Weights of a small transformer language model: tied embeddings.
Each number is 128 + 32 x the weight over its row's rms, rounded and kept within 0 to 255. Layers, rows and columns count from 0. The size above them is the row's rms in percent of the matrix's.

# layer 2 attention query, 512x320, rms 0.0346, rows 312-387, columns 160-199
size [115  89 109 110 100 111  91 103  88 116 110 114 109 107 113  94 131 101 101 103 101 100 108 111  95  96 130 111  96 105  94  95 113 118 121 116 120  99 103 140 120 108 111 104 109 114 132  88 116 112 115 115  93  98 117  89 104 130 115 112 106  94 103  95 112 109 101 109 108 114 107 105 110 111  90 123]
[[101 175 124 121  88 112 139 134 153  98 155 149 130  79 119 137 134 126  74 105 175 143 175 177  71 191 143 170 183  97  44 135  97  92  92  86 136 157 122 119]
 [123 179 189  85 159 103 165  97 139 101 154 140 141 156 115 178 177 105  86 134 136 139 156  90 126 150  87 123 133 161 145 131 133 141 149  75 127 130  91 132]
 [132 172 128  67 116 157  93 135 152  94 137 102 128 148 138 154  54 137  32 160 143 122 116 119 139 140 133 128 159 120 130 151  93 110 133 135 138 138  48 151]
 [143 113 118 117 110 118 113 130  61 142 107 119  71 139  74 116 105 134  61 162 129 137 119 197 105 100  89 148 154 122 140 151 104 100 149 147 125 197 122 181]
 [200 121 100  85  69 119  92 172 126 128 134  99 130 177 163 118  92 103  60 181 135 152 127 138  91 128 146  89 181  95 136 142 121 150 138 143  98 165  92 123]
 [172 140 155 112 121 114 166  62 134 135 158 124 104 158 109 141 179 101  91 171 154 137 142  90 111 106  90 187 137 118 160 125 174 129 117  92 124 128 129 141]
 [ 57 157 109 151 141  64 158 137 110 104  98 136 138 102 108  68  95 147 127 116 162 151 147 145 144 128 140 190 135 122 117 110  94 133 142 120 131 132 147 169]
 [131  93 144 143 172 118 148  97 136 137 128 147 125 151 145 108 175 126 227 108 128 137 138  99 157 107 117 139 105 144 161 136 184 151 127 165 143  98 166 113]
 [112  96  82 113 104 113 146 130 110 177  87 148 113  41 215 128 122 152 133 183  96 152 109 150 170 119 141 125 124 119 184 131 132 108 121 173 132 102  84 163]
 [154  89  77 137 181 140 139 133  94 119  75 140 177 100 146 118  86 178 165 158 128 135 176 120 168 103 104 153 128 167 141 130 116 162 156 144 103 163  74 191]
 [140 164 113 151 122 117 107 169 178 133 173 130  74  96 125 131 115 114 139 140  98 124 124 134 131 124 146  86 154 100  65 141 141 156 140  61 130 104 166 116]
 [110 178 158 120  66 160 113 114 144 100 176 117  94 124 116 104 147  88 118 130 139 112 116 133 111 139 157  89 153 125 132 121 149  86  72 110 115 108 169  69]
 [130 139 100 102 110 129  62 131 202 168 169 138 116  85  99 120 108 128 118 141 160 155 142 136 155 116 130  96  90  71 178 103 108 138 121  93 135 100 158 160]
 [113 122 106 141  83 138 116  97 113 125 125 160 114  76 182 142 177 129 136 102 161 165  87 161 102 142 128 141 126 172 160 114 184 120 125 221  71 110 101 166]
 [118 105 152 112 125 116 102 135 183 210 133 128 107 128 131 147 129 143  62  96 189 168  87 147 106 181 163 120 106 132 164 141 128 112 148 149 129  99 117 119]
 [ 95 109 176 138 107 144 200 137 122  91 138 111 173 106  81  86 116  97 150  88 144 147 153  87  97 157 136 123 158 116  48 119 138 120 164  93 138 115 151 125]
 [127 123  72 125 167 120 177 117 102  99  24 134 187 103 141 138  75 202 140 164  80 126 153 135 165  87 116 150 119  99 148 126 107 158 129 108 128 158  99 172]
 [128 138  92 101 122  83 169 153 139 151  82 109 113  83 170 126 115 169 142 168 113 177 118 108 163 137 143 152 152 109 161 151  85 146 113  67 198  95 104 122]
 [129 175 105 113 114 169 163 147  62  67 121 123 117 107  89  93  88 142 111 132 104 171 111 108 107 111 155 131 161 181 116 121 104 138 130 150 171 154 141 116]
 [144 130  87 110 127 120 159  86 202 123 128 132 187 153 155 117 106 179 120 136 122 133 127 131 147 169 125  99 128  99 124 159  77 165 109  69 126  91 137 126]
 [122 108 172 139 146 145 165 160 122  95 108  69 121 162  31 148 143  84 128  78 120 113 148  94  87 128 114 130 171 124 123 134 158 132 170 106 121 131  92  92]
 [145 165 120 187 143 122 119 148 138 161 153 203 138  88 207  88 136 141 184 137 137 136 151 168 193 159 136 172  78 160  68 170 117 111 108 106 134 165 162 160]
 [134  72 128 114 164 132 121 112 103 162 147 149 164 147 119 131 152 112 147 100 179 193 115 125 110 185 140 168 128 144 169 133 138 119 131 160 129 119 113 147]
 [139 112 106 118 153 108 132 151  58 115  91 111 175 205 100 135 110 128 138 143  77  77 173  82 140 143 128 126 171 125 128 129 104 133 171 108 108 155 123 159]
 [100 146 105 140  88 134 147 132 138 101  94 156 101   8 151 136 173 105 183 139 125 135 102 142 133 157 130 141 146 159 140 132 155  75  88 205 125 129  52 128]
 [121  85 131 185 116 121 106 151 141 153  86 175  56  39 186 155 155 114 157 107 136 149  73 145 155 154 109 169  61 164 194 106 146 109  91 190  80 131  79 156]
 [108 136  77 115 116 115 158  67 127  81 103 165 200 169  91 113 109 159 118 154 141  68 138 131 113 129  90  99  66 109 158 138 111 147  88 149 153  77 104 128]
 [170 126 165 107 149  95 131 129 154 130 149  81 191 193 126 167 113 101  95  87 105 118 152 107 129 126 133 111 167  94 122 114 112 156 188 106 107 128 141 111]
 [104 131  85 148 124 148 149 116 169  90  65 192 127  74 202  52  80 153 126 106 141 166 104 176 106 116 121 150  64 167 120 156  91 131  73 136 158 114 135 159]
 [128 135 124 140 154 116 132 121 151 110 164 128 102 138 122 117 101 125  93  94 110 119  93 115 143 118 124  83 110 142  76 162  70 179 139 108 147 107 133  94]
 [122 159 112 117  79 108 126  98 173 108 159 112 153 136 125 125 101 124  73 113 160 179 136 120 153  96 123  94 157  94 157 118  89 156 109 123 132  70 114 150]
 [107 112 119 154 132 109 135 101 246 134  43 111  76  84 103 133 133 148 103 138 124 120 111 128 124 151 109  98  77 106 139 132  99 157 157 132 128  73  87 119]
 [152  97 107 125 170 126 125 149 217 123  61  97 135  81 149 150  76 173 114 149 117 115  97  98 158 146 158  92 119  78 129 129 112 138 179  68 122  79 121 140]
 [121 205  67 127 100 127 172 152 143  83  96 153 119 123 132  95  99 135 140 185  70  86 150 133 168  92 108  94 138 109  98 126 122 140  86  95 118 124 135 140]
 [134  84  94 165 172 134 117 115 109 129  83 111 159  94 138 115 114 173 146 118 162 120 134 139 122 108 122 176 107 177 148 148 132 145 159 151 104 169  80 159]
 [135  94 167 162 195  97 172 175 107 155  69 155 159 105 174  86  91 143 170 145 129 116 158 119 104 157 137 151 130 201  15 118 169 106 144  59  80 179 174 124]
 [126  96  85 128 176 140 141 103  99 121  96 128 177 125 134 108 124 168 147 131 153 147 156 134 121 121 114 175 108 165 157 149 139 134 156 153 102 165  95 177]
 [144 110  95 131 147 130 180 109  95 101  50 129 145 122 135 113  95 182 126 131 123 112 137  95 166  90 114 131 106 131 132 135 142 163 147  87 115 171 145 106]
 [144 132  74 130 165 147 134 151  77 124  91 123 129 151 101  67  71 160 149 174  94 116 143  99 131  66 117 160 138 119 150 138 116 144 144  80 188 195 165 128]
 [130 153  63 108 150 107 158 105 114 166  60 163 126 134 134 119 104 177 176 176 120 107 135 138 165 151 100 122  85 128 157 153 151 149  89  92 158 141 125 129]
 [105 151 166 176 115 165 127 177  83 130 158 150 114 117 130  81 161 110 178 117 152 121 116 171 108 104 125 200 128 202 124 127 163 103 107 137 150 193 185 122]
 [166 137  89 108 156  82 146 127 129 134 146 108 188 176 151 161  93 137 129 146 137 109 148  82 155 154 100 133 154  98 136 184  84 173 143  73 144 119 118 157]
 [130 106 138 174 164 131 175 101 229 160  69 154  93 109 165 154 135 153 122 124 110  89 121 118 120 153 122 128  91 109 102 157 124 123 158 102  94 124 137 119]
 [112  84 157  98 133  67 164 133  78  88 142 145 218 157 135  53 122 134 131 118 123 123 142 127 114  76 157 115 174 195 104  70 137 121 105  88 151  99 187 168]
 [158 128 131 139 146 104 120 124 154 154 128  92 169 131 142 161  65 136  91 116  93 137 162  91 150 154 143 118 210 119  34 128 128 171 162  77  69 106 118 135]
 [132  77 146 125 125 142 107 147 147 187 136 151  97  50 189 147 162 126 132 105 187 190  99 143 136 183 141 153  95 157 134 146 166  88 110 208  92 133 125 157]
 [143  81 202 123 172 145  88 142 125 194 161  86 121 145 145 146 126 148 109  83 170 172  88 121 118 118 171 157 140 143 111 146 124 139 167 122 134 129 121 112]
 [107  97 101 128 103 107  87 109 103 112  50 133 144 171 140 175 121 135 161 153 106  84 121 143  75  87 119  97 164 149 134  84 177 130 189 173  97 159 134 118]
 [143 153 115  88 181  69 129 164 111 154 133 112 189 159 134 119 144 141 172 176 128 135 156  94 126 161 136 166 156 124 111 152 118 118 113  68 174 139 170  96]
 [127 142 136 162  68 168 128 141 164 103 117 137  67  57 126 150 130 109 119  76 123 162  83 164  99  88 115 148 108 146 135 146 147 121 112 188  86 151 115 163]
 [ 77 135 109 155 124 127 147 141 143 101 101 203 150  64 124  92 132 188 133 156 135 140 156 151 116 193 127  93 124 122  95 130 131  86  97 121 106  99 114 149]
 [133 182  78 148 111 133 161 139 127  71  80 127 125 128 108 101 126 121 143 154  68  87 148 123 137 111 105  95 132  89 123  92 132 146  82  96 131 122 134 135]
 [ 91 122 123 115 120 166  74 111  40 158 152 109 123 138  42 185 169  77 150 134 123 113 130  95  86  64 112 162 124  94 158 114 197 107 154 137 110 183 134 106]
 [152  93  91 100 172  76 210 158  32  85  64 139 173 174 132  71 105 171 136 162 112 133 115 108 107 124 125 127 186 152 125 118 112 145 143  88 151 143 119 131]
 [135 116 149  88 136 157 139 136  30  76 105 114 175 185  34 108 115 131 139 140 111  99 155 118 117 108 120  99 172 153 173  86 137 158 149 137 152 137  79 126]
 [113 128 126  88 156 124 120 106 100 141 167 129 134 143  55 134 122 110 144 152 154 103 172  92 139 151 160  75 105  81 149 124 141 124 165  96 143  97 134 138]
 [120 135 123 144 108  87 156 187 123 116 163 165 143  74 186  89 152  88 133 125 130 162 123 147 140 122 115 185 123 151 121 135  82 125 100 145 141 128 146 160]
 [125 117  90 128 125 119 161 108 120 127 123 148 178 119 103 112 167 145 184 161 141 120 165 139 129 152  73 171 106 140 171 110 144 154 105 162 125 150 113 187]
 [105 160  80 139 122 119 140 108 170  90 137 119 116 124 112 110  91 121 124 127 106 125  98 107 132  72  96 119  83 133 107 135 111 138 115 113 130 137 141 107]
 [142 161  96 103 114 138 136 134  93  46 118  91 140 116 101 105 121 159  68 121 122 138 139 124 155 120 141 128 184 115 115 126  85 175 176 134 119 127  69 137]
 [136  71 143 131 178  90  90 162 138 193  84 126 113  64 210 183 106 126 166 181 134 146  85 147 166 149 133 166 109 139 158 128 136 150 154 107 141 131 105 145]
 [100 127 116 123 150  99 149  98 150  88 108 166 134 102 164 109 123 148 112 117 142 150 121 146 139 142 115  98  34  89 157 147 102 113  88 185 150  43 138 124]
 [155 178 102 128 123 121 165 129 108  76 118 181 118 131 137 112  92 125 176 159  62 117 154 128 131 116  89  90 132  73  95 127 141 151 118  85 118 114 139 150]
 [137  94 110  90  91 156 203  99  69  33  94 118 161 166  68 108 143 113 157  98 106 123  92  90  89  86 145  90 153 126 193  83 145 117 140 205 115 122  71  77]
 [158  97 118 183 113 160 170 143 120 123 114 135 133  71 177 108  98 134 132 119 120 151 138 153 142  75  87 161 128 166 108 127 117 177 149 179  58 143  89 226]
 [138 148 107 148 167 126 123 191 112 156 108 180 126  99 130  96 103 167 178 152 116 145 139 146 133 152 117 179  98 159  74 159 154 119 104  77 170 165 197 133]
 [127 101 114 152 123  78 115 127 189 148 114 122 118 107 137 132  70 139  86 121 110 161  80 116 118 112 123 128 125  96 138 159  83 193 127  77 132  99 114 187]
 [ 98 116 117  83  83 150 132  95  93  73 118 122 160 164  53 136 159 152 130 131 144 113 174 136  87 130 140  90 163 108 152  83 165 104 124 200  88 122 111 132]
 [104 114 110 124 122 114 155  72 152 120 112 190 148  86 153  92 138 158 134 121 187 119 148 140 111 174 114 145  79 146  65 122 123 117  67  75 155  69 169 141]
 [139  92 129 111 159 135 174 147  21 118 138 117 192 221 123  95 124 109 135 130 100  69 163  76 126 102 113 134 132 188 116 108 116 121 125 136 129 131 147 108]
 [143 170  91 119 147 131 134 120  93 101 149 137 138 133 135 106 103 118 182 185  64 127 162 112 155  94 123 124 141  74 107 148 105 113 116 100 165 152 143 111]
 [114 113 157 166 147 112 147 160 121 144 132 139 121 131  99 116 113 118 192  99 151 148 108 104 106 194 111 183 125 187  59 139 158  91 118  77 122 143 225  65]
 [113 135 102 174 100 103 158  96 125 125 120 115 200 108 110  56 166 150 117  52 143 146 164 101  82 121 127 130 147 124 122 126 171 135 176 203 129  87  94 137]
 [104 150 177 138 162 150 171 136  77 166 141  82 170 131 119  80 111 120 153 109 176  78 122 179  92 146 135 137 149 157 109 148  87 124 121   0 120 107 163 107]
 [141 118  99 148 113 126 140 127 164 156 105 136  97  46 106 112 149 127 122 108 138 168  68 108 131 129  85 178 141 153 103  85 175 139 134 189 169 122 104 155]
 [ 86 153 148 154  93 121 123 112 122 121  95 109 176 134 124  88 146 118 186 103 125 137 210 124  77 184 162 112 187 106 107 162 170 108 130 121  94 103 141  81]]